Each number is 128 + 32 x the weight over its row's rms, rounded and kept within 0 to 255. Layers, rows and columns count from 0. Numbers have three digits each. The size before them is the row's rms in percent of the matrix's.

# up: layer 2 MLP up, 896x224, rms 0.0632, rows 812-871, columns 112-223
# down: layer 2 MLP down (transposed), 896x224, rms 0.0632, rows 812-871, columns 112-223
up812 101:140153124138097152222087116153151133153083175143098093142111163123074168120185111119164100104115059069203085114131135143158105160116070127110116140129145099115127176123137138148133120134107091096140122119127095122153154085083075126116139119164097165107152143133200134086172167126157184114089078122108167126151096180144174083131090156146
down812 112:107170123135200111130109110185111163097077124123139075107140180111125092127150095129093129187128070137133175072125111185145093084135139125116113158142139137180133180077123147113156117174129091121088133136164072096158127146160157145125092059149114105147130066161153086159094056128083094093102125137135143174083164171108129116071101158138
up813 098:075156149092145083138083137069091113105155089178164138157132120077088075170116063169105090130204107140117122122156078166103152126155157095085116158093169130081156133129119145122100123117155173122114089118124133100121142183148171123142154172055137179105113191122127115134160127090175127163164108113160119099085123132145124104053079112183
down813 103:142069155047126123137114096145086154103188137114161099168135107160098106159135183143174107131147130147074158182167166115146110124112094072078116126171095161078102127167135139156161158104176159134139171133101131143198075152090104116123103110204059135168118155149029134113094103121135145143132090145072100102043095148136140100110146158076
up814 100:171101106122129157133141147134175126109136121039144139136155183186076069059165112161144184108157070095108125096169093170143094135187139202128120168105086142109122118099133103113077099125115108143148163112179089072125136148118102163158091189155136114114111143070191094141124072146137176122115118151101173153112141094105086122131176096072
down814 095:128111139055114100143166057184070142147098114061146149183121137114093153089110117096036103167150129099084116120127108102112137157052168168121101206106118159160140154210106150132146108113114135099109109177098138142119126126176078146146168085106091151164164140109154081109137146105117118139129096087090096113120058124094132079168154185128
up815 099:159079121136110111163118077139110073148132152130166153037154139123141052137141180107107098104129083157101146161162132096085102142121127128149147143123141182120164076106125130173214188142100175137098121127083127168159119142114059079149164134105108139178142165168095089123122176085137151145099149122122139131097082214114122067099127177128
down815 109:094145097124117142142165110155146121099125162124163187064119082105085126140183080122159108127145078147145134134127125175115135111169117146113126247100085075124135151138119176091093156117088130130126088157000107123133170106145120139169113068141160139179072084077149109147113164129120085137143118145154123155151087122106106193148121141094
up816 098:084081122122168125130162133145119149123191127220106120125087192082169108124126095188113126140149165119084097104180128177184173135173134087128122121192148134112178155108085148160145120035105066111105149113110134169169127117118167157096135134114091110132125173117133085110137103100197134164112122140166120115101106131138150163133085068168
down816 100:116098075102142084185121119156102123191126108169161069120056084163168135086127127177093095174080113105136086120087124113168156163137219123119155139132136071136189116157125123122132122177098138104130166182097114179078135083182143218100080198152150123115144123159092128147129165157100136181177178151117093109127108116125133092111148146184
up817 098:215159108138163164209096104138102090117134105155126178097085160113085121096114092127165122152084150129102147133087173143123134160110162129076079149117140171107099155089113142183141121144175091125159141192096181183126107128126174109143096074112107115109151123146141155169144105074112096113150159153162118226086100129126161161133121134129
down817 105:124143120137166140124136171171107158116124147124133156090131130166095099145180085112172096123100120139088148124166162120165090090091202125079112120122133146126080050091090113131169123158097127096113122148173089200157186122156143148157135138084127189177100168118135165135174179056111057149103163114189117108087150094155110084134077134115
up818 100:109002150065127140094119117089173105176109153156147144177132167045156139168144141147110151132186161172101104182094102131152106134174102142106141149128166134100092197136141119132189091159155096127136143101140114182122101148153098159123084112123065156205129182150108122089126124173120105151107124150160187128137139116113135065158084106127
down818 109:127085133134143123153130201170143208135143112150106156120160110152128194121129110122025122083176152129086145081106152091093090070137139167127092168080060085092161141160108131108108152130191081137121147052076145116137104083112126108166158095113111111179172159103129094130096075116171143160093109181176138100188130147131135180164162101087
up819 099:104150143170075110095120117155164167141124089137161137123167192107094101122072087144094133093113088158103115103105099119122138165093065156100125123093156103103154063119104131095129100155144116105094189128136125187151172115063095049109118168113089084117177159128174146182140155151091138079162134135070127168140157111046093160150180080153
down819 108:143169128147179108111119091151118107125128202118131098092155122121186102147134109153147134111130090108099123140105177155152146137129139146109130117176090131157118137127102075108141133175150128092029169125097141134141133122094134040109135154190144148028136112128109186165139118175121125141173095162147112081118119142145159166147064067115
up820 100:157143126166114152135089142136143121195140119102114150105187130176124082106154178114092128162149100119137164148172128122115139127064069109133138142103120160173091070119163168121142113121126147120146190144137105112127102167118093111139114127143100140119188136101094107073158179131162181117084120097162148076115122121089102175174116134135
down820 096:153150157130174175152117116126079152108192113151110111129177106136109154156145124109109082128116115123122090159119130137108139055169179132116168153173136123094119140206148129120080130094120146160148069098090146127144121124111217176092125148110147141117128096145152082143166107094123137075152106191112131110122144145137162061112133116169
up821 100:063133168108064136135124126079196125104178179166089115131176156079089086107131161143164129111129125106054123184134155137166140096156144128081068108138083117100154021160130146121115121113151047122148163123121117157170193165145090190135143160084131087178105157107126160152137201182145139078127192128125145100156188118146077137158181090128
down821 102:118149034123132119116100151087080134162137104132183168086094123109112151132145172136098129089138121145119102138171090143090219098097085107131137165101132179151116129135134078139126115083157134138094159172140099119121092161143087127130117180088061068120113117116100140095110135145117133112132083123132173105160076121105079191141081153151
up822 097:118102125108169190147150101143149143117117186123138117142151096176096151132077101170114085113114227132090151126181162140148165098146112131170089101111195133127101183039112139157156125159151135132150193124189104120086155132093139167063155105124142120091129127107103176144127190133137138071151137148135146134152133143117165032117095107155
down822 095:115133090102094133120098084116088104083127058129142108141175104102122109145155127148111195106117138113115106157076200133093174163120123138175159127122122123123110137158137165099061148164078215135149160105148150129102157160109121125101053161127087104035138114070114094188143065061117101115161171105135113129118071110196068071169126112068
up823 111:174112116172150150141148154115087136147151194148129132136128115187165117115128116126164076152117113174070181110176122177086106128127116156164123200122098179120176107131090125182191143138189107143164101088143123154121113171118071054121119120152095134132115152124093182114108143074139140139105111128121077105088103147121158063129098143128
down823 115:137091090095157139101163124106104122154128131120112145149139141171133122164140170053091173122121104197135100121166173064140119101131127161097097178122113169107154089166120144190158154120160079117132146141120180075134128104155121130088087119143095110170075155074160121114145114089130158152147151149098146144118135121105155154136094141117
up824 104:104146117131103111093151111154157157144096177048103104127104184148110145140150134192063156111135131114138114128086108170127153154125179113167137167160129131136162139109111047126158166142127114136125194156140075162125167110107129120101113133173071139106132129157188121079167099094117152103070091123112145119111134133114129098084070158072
down824 114:103148125132146129105177068186185121127135134163065106145049155046139113109119137134101195112128157137176156148172090167110130122179128132082140123081134136118121116118167109106030055157107100141177093025104153083150143118103060098145146119118174174118154056110112136120202044143127138165119120128129111123143067095144160189140152156105
up825 105:104094145063104125104183119051086074155190089123115141119085134105124133133144117100129090111096111181087080117185153135115128188146087153117139166158129116104169120111103166121169191140091117106123105111142121143113105089108058132126118107093103146168146163154062157167188146151087139183161159073144127122093100199124111093133131131166
down825 111:126074093118165088185106161146176112143116133118077148158121160079140139065135130193151054152146149181120107093131108103109120098116092134155116184169079078144109141111129117191115137133131139103159175129138083152108185151115130177086122124121116111148196135068134119172151149188097133130136131170086136137184185095118136122151059138109
up826 106:151115176134163148162145174172123148135216125179167142128121158148103112061106126129131160136164108194116139128124173108108109142182148110136146155196119101132090144200163162088212147124165075094108118134117141118101131110134162149125141148135177110098087160142198142119146124136099116093197139157109121115108137103126136145099201123119
down826 116:184117118194167090160089140145104156132158094113118083111120133125114161091142119134173077056106090180150117097100119118109105101187090129130055118163111155117123116097182123141065197130122130123177142156082101100154142110075109146132144110088094150159126123065168141091098137112099070113112090144068122088139132107137174158140169139109
up827 104:071085121113142128150144108082102112173108128225139089105155176076174147098137163137107156149121103065172158152118135108138144140159108164146130120132105130098200092127131062165121112131135151132129121134109144125112127092119174115169117159103091057202173110118200180153138102116155200164127112131130111118159139108186128047065129051153
down827 099:179131098139152191148159097146171076086097125088171141145189116199132161087108083165098078106161154142102163105170086120124146106125151121172152146075175100170051125122128169083113108098138104102132064132145098163134153118200135136159099086148120179092148144147198102074122186108151095038104115153128139130124100121128106129129162185220
up828 100:134155122133149075083103139125147138205095130133114154179151136182087110089121117185148160151080150048124153111138167153129113134129140151105098151173155123153158066136151116077111165139139176083133114073134130150179070157116056132159146126124104148133152129154086135150072173134114099141148162162132117137156158124128123087132099096073
down828 094:125141105152138150145162090154134104167125115127082096091121184091142178118158123193138126096150142172131122174163121127164101159063125167108144137046160092127085117131096100165164126122101089155115124107182144093148151093128141141172108177121161090148126094166124060095106156142105221110202136167183123097137090155082143167137158144140
up829 105:157119092130077109121169074171143188069229147090212148153155144090104128132139113119143165111160134125104161143146121103124141119128109161068130097138115058131103127107120126124135117158118171143111145119115091139109134123119149134135149134139163073145175104155097105199061123171140132149148199135144124218141157106145176168136101133114
down829 103:136173132088105057113090177104147145152114150112122096095142096156123190174164115061170125123130121128115129167153134140118084131149084107145099166182174114149136162177188125164076101179073159151075119081164211134081091100166138068114125083117144116123109107135138129083132103131131090181089178117113098126088174128167149127157084112110
up830 098:081121200123106141139127158126066139151111108167169098071142156111136109140131163099082142114123067127140147123137142067148158126101167094118120153156165071081147097143109149135178095158120097118181118161143126150136140122139120118120114116118161074090147137115159127172154126132219143155146143152113181098173086122135108155149106095153
down830 108:148180127137161089120135140096145129115093193134144148105214085114109175143135163120147153103082101111163098129089120038131141200144116138104145129142078151122142170137125113128132112165100132144116169158086150168100167119113124146111105190123135053127119141180112181101140148189130150118169181131121157131170114145149145202129078082152
up831 098:143104101115122098111125120151177152148136113154167168149135121116180104189108143121174158055119106114088144050186156194177157143133088141101124138150162168167109102210161099167107128171092152158116129168101168059161114101140097115153104085164152100144142166209110169084084109118130143114154116150112102122069122139160146115085151127086
down831 104:105145139160157130204140140132110091176065096144143120105143118152072166077106187131094071097097112192169107135131124161136098149137106157090141167133139117171177092138187098092100119152109080139099133144082104128125175083124054106155166128162135139116151121192100147166092167144169119129149116133160112076127142149195190120108144144097
up832 102:143136105123139127131136136120189107114099120171072165096124153201110099061168145153158131119137148129076089131102124113112126191126119142064107112071093165161170147120150123196115155132113089141090177163177123112156168163102099138123114153129089180150121160127053110112126085125163092104136126124195128043174183145180147078125107132130
down832 097:143160143060155154132144098111111125125140077115222130127136113136135168147160112076148107200195119101167157151112168146125127048111157157131096112144126095090114095156159080102113146120130149132144162108133149099122065139121130150110115156121136113130167137051170180142152158104090084165094117170124149157148098131101117147057052135155
up833 110:154155162117123143132153093119155136130133089098173124143114183162122112173155126117101158130138118136096150155109139090123106171105151204133076153121177178149104119142147066100182122128153122144176188172132120128185170128134108138163216154105088140119116155096083087084192097179167128150109106165135071233142101099117205151119131155077
down833 106:117121115116099098139162127138118107163155143100154157135090077070118151168095089134133125167169102082106122054123102111175159148172101106167140126113157084142177128136081178132095101128139156127104097131075113064116069119164128105113138081095098045142119110114088175139110119117093130123074151117163146119111115101130059155117127138152
up834 097:072145140125124142129109103080134178178095138161112179145132143180150077111125127132160102172143128116089132133156140072073127093078107133060097066119146146188087136130173135134160151165151143149159154156131092164148137144122170107125153110143134180135067124140182179099116145147123129094146100123116172179095071139170148144124109105119
down834 093:159083131111107054120128120151105127134099092146106120098111195148142109129133090146180124085115099101078141116128205139136153095136153206175175113150146150129161095138064158191137080142185128091142125103142114127102118152125136111075160088168108084140152165085127056121199041099105176136192114148132117117170148097110111087106129095100
up835 104:100125115118098179151134077180099098122123180127132089114083135193107110081133152140156133140160139138112173136163127099151120155146146134123108139130127091121145094137127229152120130163128130154082179083103107093133143109185195171135135115105052133134125121134099119130133120165139124143105124126146103152125175150065194113120141108172
down835 108:126060159156164144156143049133109080095118109092138139148109096117097127134145103123201167176135079101110132135162147158114101123140132070149154172079101160140082109087145161191203146156127100038074128159115136179163159166087117130111116127136126099152130202144171139097123107136067128094132072112138107098116111094135182182143141130156
up836 094:111123096121106121098174095093159109092107151087095168196221180131142073142127155074073187131131125130143127143110181159160121119116114102095105119113183172127139145141151087155170136135087123109126127162068163119093162196119077109134144146156149147128112100130125117170102103110190123127117141076099147115079137145179120154128037050092
down836 099:187162083157195143129071151147064151142127064119163106112081065203121131108131123142161122122123161077072134163182121121137104125192095098160111147152153164160116167145120099130131162113110126183120116119108148084159097090124136097079163124191165136139120160114148143095184139133118137084126105151177092147080124125088107086132178212149
up837 097:129108127132204168146125102154110131120104095133139107182180108157168140121119111128116109152124147087129127142142120116158098109119239121080185127132070158090139176178113108104139119184118121143124146126140150187182107168167082118140108098168094158144144119097075123164084125137142140066092110142187140138120129126090189093149119067124
down837 099:130114156146192212147147164180197130138202161108131138105134147134126144107171138133138162073196143120146112138157180147112131113105081166124090131166202167127115123128101117125154118205120198152152147128111121135131074141147173101082150126146148094118119096175082104171166102095098158148163062111102119104145144173154107218123162104184
up838 093:154090132122203123113196118166117114171058103061116122152087095135145136105120055114124114147106145097099118151162117069160116131116146109124165069093167112109121130085133161132081126136135157143132170085178200110182111167108130137124115123151065100161113142138117129160125101143184107116080190200132124091115080064123151099101071087195
down838 100:126153102139120124132197142131060122086152150109130103155075166162099097136162072157110157133126138099167045095068115145157227163165146179148063171139124093119059159115135117163122138170140080085117149173069182144125177182131118095142120119095148110112082133100100164145160088129170143186120129171128118126086131078102146138152127113117
up839 097:170092123141135123142070184116115125146066140078150076071083165121117142180095160141154125119096127162130138048140189124115137143101150122128164122138148180003073123110105115128157099143140142062132107145130117092155163145127106130104140141109120121122160086156100142091150159116078160141104057119128110143116130177106128167152089170166
down839 097:146149142114131145105122172168116120081150139116141149121137078146125065098097116150154097157146164143089137139110143130137164085114113167116132122087172042158169068084113085127142165114118110142082161114143112113141095160122112168120101180126100123186119164087121097179126137122188125148147181128145123125145085181148058060162165095124
up840 094:157125182136097113149161135144178123121142100086140124145144127129099124175156112121140115048158176196078126108129145172108117144080071101001160186121114154079159125044140096070123142142121151106099138183136131183134152151135176142120117154156183155104144121193127151066217195176108109137120121077174204115162154117111179131123123151132
down840 099:154123103097209138165057108164103122085119134131131128079096146133117097107101158150142041127104059112111101113110108111106126128173114142147201089165099154150065108169100131090114126119154129143125146112189146078146144073132106150095155146092133105107079129052140133167072069148144125154150136163146128191150113106135070105171088139142
up841 106:118114131110123123133151112152128118100193084105146147127126163143100173116109138182176125063103168159107166098170115139134176127040143086128116089125127154137146157183087095120106107172133145057127145136163073140176139168104114095191134177122154150155099109156113119152137178087118136154162153070144142148072161171147142082132114124131
down841 105:178129167128117119119117129104172153135155109084118126122138145084139106105188110057104140131138181132082186132121158130142156121176116150189122160133121132125172120125072116171110127109119140083112062088058146079148113148161077117127112186137113179166185136089121126189148162190085158119153116160061229132120153141058126108123073096135
up842 099:104109134110094138147119082147103064156143113095158106158093095186196212134150109149175161117157131186150127154145127141119139128147106190128197108145225115111130142130129150142166072146146141119081100064118153192110105093175112131113123080151125128143147111173152104079154122102077122166050182125145081096173116151073099095153130158108
down842 107:196156179115133080085103069128159140127088135105160115111066118090087209128149134141110148149154109144068095091134155098156196115101111140129122086073224162141117156118184145123156099102107159181117143071142067144147130110181153101144134118149061120059160150097183193068105080112133148167140121085124168108099201124095137102141112125134
up843 099:197100123123153158144084135094136115121169148068173149158104132128111196101103098126124109075147129176147129145112100157124135106128167086148096105128195179081162158103121105154122131123143158129109074126120080137148147202064107095132062115138083117109139109095121105130160140132120132154140132130114151232095117159111142060129089112142
down843 083:123152113104130063118128079163151162123125136074125173108133150142138107139134133127158123111055148112144104118111130181087127175105108164131136179120122150130169116133104169168169065174123090112196176128106175129079089062157147158138122116162134132121123172217124146108160130142118107152125185094141110060114102124119089100029163116112
up844 110:166150150114151116156135105155068116157117210163140126119075148143100160122081117153140083114128091158104122143142180130122105109117116165150165099131186217097106102158091146198213172173189154134127088111143105144125132157120177119130114109138099132119091142140162110195158121160126174122113155178097155155122195194076145098110124113135
down844 107:180135178102075083108131117153107179130117114127162138131148166145189092123075094111150143128126186116188141171146131062162101104083148096157113206127160143158135059138092076103129121080097119104144089155108138127141187093177140096119116099134149112204141086078127110158067104098158147135213161130129148092132084083148120130155102110111
up845 107:041138058108130097122145067118120152168135106115167092184157086101112074099114095136112074154159079087149139108122157151193087123148141126111137183149094141139115168099140098148100090102113083184135133159176111160134171140112149186126140138072126116146122105181099156162077100107189091063186194131072169150101165140116167100136118095129
down845 101:182076147158174152139086148087102079113126119127112113136147121167113206186083116100103145127091174121137094129103068139170146101048127136165101164136138148097127062129094102166093170193113137123135048142118137134086119159071134081134165099180139073092107094103096083126094163166127152163051122132136157135150154148098125105092126180151
up846 094:149156110121056086167085150152087144106132086132145070136151136089117117143107130132135120102098154105128133102095163129105098083103084125170131100122129110144134158152068170067053103141159140051124142059156050094132085162189148147127151210110201139120128208117170125130087167017106140143140128113079155134127121126147134188122107135112
down846 081:098105114180150175074124147117137146180067146155095197160090148171131133118168128114159148182095124150079109127199100092109147171155140111115140143081135109113120110146140105175172087094086098188105113163094152161115141123081100133122155114152073106145156022111127127148143120142083163084127127110200151106123148165119090105148114137182
up847 095:110109131104134160106166097163108128138144184139168192125148080082113107088184108137178154184106112110069164100109138191103121110106205153106187120141165138141155148167097117117074108145134129101089178175205120118160084073134131124086178192129106143112189114151118150137164102119054173041160198145175126134189073167101138176153143114114
down847 107:087105140156169081146082153182113151130124157191132138144105133089165107122122152165177104147090133105076131126110118084157085135155103127114128103172097149108103107177113138159092167168141147145131093154106079136122135086101101138161169131083144140103131107114119178111091169047123077076106121141145083088138146188070139100130098171078
up848 099:134142122098143149179156203146124127168067173114116112090169095131156129137165132149122209176139195108169095181144165125193099167121120104115123079078143139118099145113151178094134163146140109118092133144101086137110114107081149086156162155159076155132162150109112122098201102134170119107061133104153121090155200162052125096160103160131
down848 097:096133073129084116086145150105091168111129120094130134107148133148109155055092132184110152149139146149123111113109144132143126129099084104129053096178135105144076113046127149150111105088133135117111093146123163160118118091159157118181103158100110128150058108117114052142116147132096105211180096073111147136084111090238182109172114113165
up849 106:160141118138103147174167095127122099145090111128128153091115145091144173110132149119087138094155137125185137130078136173128134149137125142175132092109184134102137085103143124147103101157140132164164132083155143127070122178098071176135163130078111171140124120170092084087162127112145130168049152140192125169133124138141136089099100117052
down849 119:153086104152162161136112146127127192151084135093209151180110110137118104148119135095111120124110135118093153135175095143119126073141158108122108139117170148126160160117086116149114115178095116121139142163138093131190040088107107116138116157166100151150138152066122148146110177129155105134097056133131136193108134152126152118125103137135
up850 104:136223112132146088138086113076069089062183064110123147119138118158134085168131127155136125151138109059083152110169135120169083205183154102129112093085114152104115136115164136149163125163132142098201118120071128109169087128123096084112117126076148103149141120193056138160104110120131127122156100097152137116157173194153077140111125162129
down850 125:185165151127136143107153138187114101148122091127130132063103104131139106059103146180085160187084090110129177101155109175114072174156140134123086160130110160117100128116083153115091160145122144135148143129147144163151134100156113067136173167080140071146172192145047178166127113190065191144050090138141136163103143168061048082135144136098
up851 100:104143129123131144087061080072138109132104097130090128108163147087135103143151148076110114116068108085197105145138121095143112130211137126117137134129155121144136146115166131140135109098143081093047159175066149106127118107122135087046135174171152087154135157147148123098138109195173138154072120107152131163137177131071090149150152169152
down851 087:151045174136144104113121116125113094148142074154137132150095117135110128086109115151150157084185118114134122149141205117168124077123115145073100119139090078172134112136172158152068146175133155168149147102162149161126148073106117143148143114165171095119101077083089123123106151094106120139130191110078149074106114151099153103129158105159
up852 094:149109128187188164173111168181120159154128122126138193159141149162127121115199170105126174149145087128096150173092116116122137124099112143120175159177138120219120129170082141150118127110102158104073151157115150119158131123138060137113151136147094134093142111136154105073039106140106113148135111125109106098138149136159139101151156123117
down852 096:106125115109089151137042074174093149131099133119134104078118134106112065157142148138147141180081112083123112129149107115171112114153116137140132120183145091116142115100152188102115172098148079139180164142135128113076075137121107133143117110150204141101090108096161168116036115121160146161141146150117081128115051142077076148177106162133
up853 094:104133132126108185118163143113134134118117103138144097068142148104111120123185105124139162136153063110117134115098094128156189153142102126166171137154046114158156068110131150114122128086164159134072183163161148165127126149138141106125170110179073222101155080146062153068122177185212083159119175132135159138082165157201144135080157094143
down853 093:168113156152118083192184094113155107126145163094096132156110152172133202103103205126132145089073171114107091098163153147128067150147145157162140103149129102117089143170108139175109098102105135172191127091073101093143023113096131167100132146128161118133105119093137161180171124095089149127103096156131128095089115149151155182149108126122
up854 102:114106169117115142086119104148141088128176122149073130143189141099137099096140093129125118162105148095149168094139101120167151124113133190103128152195160145104130171151098076123105113157125127095144079108153082187185077175053119106073146147082148145118143168165157139193103149076160129130097175201102091165108108110125172142179147083115
down854 096:134183102141194131092113158101160107111143124160133142130158107111123139136102131110178124115132118083150109170167113091136088147112080153163152128126134155085127118113176141148115064093119169135109146180131177107144141073140153085159110183125114179111092074145121107093119062145161146143107093025169147090106154163136099081124135122149
up855 098:111108069104107130104065150062092144092130106127166086109110091183070095133140112129149172118105138146135143095165113087173191106082163107147159059135092157112189108116174117110099138129075090083127140109127085098117111104120149152143109165134174150094175150109139162099133101120121133117058127102108120123098167145202139141102104144109
down855 090:136136168146137129120114117134152099181096103165111163179143149110187151111147096122128180121179160076117127111097135117114114118154118165112097176164135097182110150169116149119147111122128099144164109110146148132135146101125090077108153028154160085143093089126087125157104125174099123098162087128151149126107133101029149121142188095088
up856 099:127108142158101128131126098105060104137114156140106167078171089166127056107126147140080129118134158147133139101068213126101131096117110072059120146151160104151126126156157149117123123133131118126187179118167100174115103136093109147140184140130098200137169098156104135112145139104088130058173073100139107162150148142096111140157106132119
down856 092:108118140088141123156153158174153167117204124126085105105089105143084135126173076094140122156124077164160185166084071181121083160083144151112136177061072170161166118103137104156135163029112119092150094117118137112128131096145087084105109116087133087103130089104162167147149135136164056193131122155130151135107137096150122138154219132150
up857 099:134101091101178065162074108111133177201116159134088112092108157081168120117121088152132137161046160185104145142133125146104102115158084148156102129140176096109141168126135123128102115063161165149100118137120146104075136114159144178141158086114127117165146145103102134159163103167068092082123096150078135185096142147198067179158124202171
down857 095:153121125152074133141167123117137081125143092154173173134138138189128098172187140129148114128156185084116068093163075108129128163091134095084139145149126107130140082085189142072114165186077176142159099090109119137176105168160125083117100183144105184107166109108161098123136113115146151153138094142139144100100135039139165103152151116130
up858 096:077107084119098122152150154153116117103148115131119142186139099170201143110187136173078103105189131113156148181198158126109099151129149157112161138146142182119127138156127161135067125136162104187079139164140103112133187128112124133115092169137128190159143104118127206079127097121094103121192167194151117138133113110081132111167120146098
down858 105:113132148074161104083104118088174030135188122105140129081135153168165097136091178128135135106133174188111121131087105177082133134091124119125113082125137122078127131146183082058114106150093101144143188130125127076159094095135129105090121148091103134117128193151112161157110192158168106144067089105123105147120110120161128113154118122182
up859 094:108102146129211145131173126206164161156127083102131084151155087136095072165119079156142162082138086136132164154131019129092124141173123126146145138099086131155125120083130131103128166153149108124118135094188167111101144161130072152085132120121134121139122087158076123102135129164091112158122138146080154112111106036080145150110203081127
down859 093:121129106183101108101123162032085183082166143209130156140146211143167170104134150100131125113098159077182117189114159119108100095112116096086127093138111111147067112146064105129127069160129093109102104130084127162132157117168137098161165180100096182133142121089123151160153126113108127098115161051086126125143125113126136107121139153108
up860 098:154153118167100118142128093186143085123131131132132092142153107161061129145096144088147089135090098143164145148148097116157160131103093095157099166170143148103160060175107079115116111173157182074210107150069120130114094136123111140127150125055209099162142117129108110129120133044168128099110142211178136118100142121121109106074092160116
down860 100:092109128060127104112088118136180182143100141099104116138067145138202133118126066144147135164155154129148161065127130104165090126132115122074174145149133089164168130136150144167118140137119110149131124052138128098116144096122138139107111131151124152106119139096182181131105096169073095137124154121082103097107097157062075192119170090094
up861 098:167197129092090123167105104061060142138143090087149094094111109162075132127091136151170151130155130126122109137091130128108065166060145164092147160112120105122140087099134149129066126204115122175130143113193171135111157098127090144051100186112175144137111160143107112143179126167080171127146100136115112101197147048077084210089121142100
down861 094:042115096123176110166141127161183099082116130116098120197066096095160123103115160147122095116105135163131134099184092068150122132150099120140128143142121181129116131115114121145128180103109137088127113153116140102132133141099124131138185052202137110126095080072108067147032109122129182140054123136084124110113079162154147102132098098097
up862 103:213108130137151150126106138104135181120105144179193156155144102125162101166166148085128179134060107143139131153118155119159113119062092099112155152086183153030140056117125148149187149077118130118160113133122093147106132165153030160112113097103105138160127118185102141100073075153107126110102111136121169178117100147072124112151103065115
down862 104:080127088143148141100141104073152095126082140089103145158118116109138180114086104121183094114151129103161119101158099164062116101082144126157089069111073126134066110104136119191067130136133084097105121151140130091168132093061203081125142148179137151087156133112089081165146130143136179085126132115101101154088130147065140134114134135110
up863 089:131196156118147147146110142089138170087114122056140119113155095064114119099166094115099142106104165133115117162070097100197133144087164145127140095155160172083128157173126122189101127165120088112075147157122105157085145133152102151100067118180124114150059102070159130115150099127092079143058103168144121081106129110161155140118144108127
down863 096:171125106080105072151075117130119101154145149150168085130120140138148075176120133163171114143182113121094138161095149131114117163157145174149134116043078118190082116159129105147153161116182110124129179115091119100091149124084115149088090088122120059140098129135116049094180152163142147131148175129119169146127117178107063097170116138149
up864 100:071110152123143145120109175150122105125105143167142115156129122198138128120135185139081165136146138188093158133183143124128125081127153176157163120151087130118101134177179078172107094180140130118109106144128129168183156128198152092127126172153174159124065101117120104065162145131146087085111092100074127146108212160107180187110195191097
down864 092:150149130166074126146125105132134136134167130152132124083117244112146163072115123161134150139145091108160120157115089141099182148127101085076093115129178125139115091136099187097142129096078121084109191094194173145148107113099093080117111149145160061117151169155131141173091120104135183123173181061148184112111095090147076109164103123129
up865 095:160094125068116136128098078119145142102099170086096138123116160144168125097180135174082132167115069177146153152167141116122163139138086141179108197168102140058073091107100157131216141129179151116079103179111142119161104148126162085159110152142123092110125075146111145110158157106175172167157155099089115124120104126143167160149146165078
down865 112:100126083121088206135202110108130140081121088122133170205152033144141127171147105062107150107109133172169163093151138189167154156178113133150133142090122179158047173112089119094107158131173126091146120142105165134142111086084142210112089139085147181159125122099142168135125110094141080099118135113148137118124135073096137161154129155111
up866 104:161075122095154167139118141130112093113173155128141138173123101106146176098170124135123082114075176098138100150143184123119116173094107162167144109079164118142182121152107140162113108156150060102094144137138120096155137149099152155134102168162166109099207166143205179119145151102078117121144140174109087228157151189194086157112131152106
down866 109:137175084112115193104084070072126101125202130141111125159110099150089108131106105123160060090060106144062102182124125125148128119089098134130134134112178134114102081150118154124120109149159143131124160096126101066092143117165107178180148176150198079158116197077120138132180174141170164069106171065121174136139131123158139123133178097140
up867 101:108166067125118164134107155133157073122126198180106107105127151198147132131138110150106112087126092128119180121120152081074118171049149134187087102162175119189090071105076085141106186098094179135143187170140101099089117166144193128133096146094070161154086155089124138104150167124131083148150133107090150102098174134141110172112163111099
down867 101:169102144172187152100120123142077148168171156095152105186164079135159161115103156123138189103152167155134111151170121125109122069154138112104149146135129081100158182108098152106095169088111095089118100072111130144187109122120122124082195131064123164084138112136111123128100106148143113122103108065120157144123117133055194130144130162158
up868 102:138172121113115137167172116129148132142158155100125103144099102148090130161087052121074073101107196119126086106136151179166105110136159104142171079124102132134156166123125158144128111136159192130113154132157124147118071168128129096117094143116135134101145104187131155136091171122096131171166155072124144105156186141119118076155082141197
down868 106:111139170101167135138123117105088185152152151112195129100169184110098140114143156153127164165131132085146170114089073143130140112106085134092120154136140159027116175123109098121110131165074111094147154144095133105152110160086122099180155097134094105117128165113052146090143196093144103087113131093090114129200139135139154093174090159063
up869 100:167108123097182119117090126088168121173124098159125147135179173167062151200180144172121095154151140142083131084106186138143092147073135083102091130124121179145121130138143136139091118150162124135144141167194101143116148135102104165124138126138107164136126125109105090111171160109098104057102135096190116120145105092112149186125154111100
down869 087:082170082142116113140152110184087109132127116173180091128074097062141179078131080147171173095083133073132111170141095080118153151101130175141144139093116126107119135136137179098141124108111071158123143120117155157067101138124100138090074108123107087134132078155150125172097122135138108208174154086119109103085110171173129064134115170128
up870 107:119086143172137106131136119139219068095128172110108168067119137090094078124145098128126093137110127177163118153130049099146090170198120097079116191093160127176124122083119116136162117137113150115173162192162107095133196188130180139180123114138144101135137126114161080167122116131096147057158138116180135151135080127153128055176136138082
down870 121:124075132134104141156082120155163135111089137034058134134098099122091139088095161112114140107095108132117136173123114141120142116149089145132147109111148102140139059098148142135103127164144145095087177135128104134135084139160186099175111134119110151143100132104139088125174110130110105159159123097205167159144123165176166121104103158150
up871 100:138130110079162163126120090156123141137161100098120064128099106107185129109136103129100195179122110125125126111149156154151133091151154177207180138080097122179152095097147156128109130130115109187112150103096159137107121134153161132143158112097110109103137098117135106100097153180130135122144144099136157190147141152119119108081141154139
down871 107:167161135176184076126115110110151074178201142145103149117057096165111120134152091102087132106096074108156040120155086167139111143137120141162162108111133084176116115123176094154185106143075078127087143121188133132104156115124105131050114082132095083044133110062099154117136131120167103109107166162157136190151169140070093137088120182119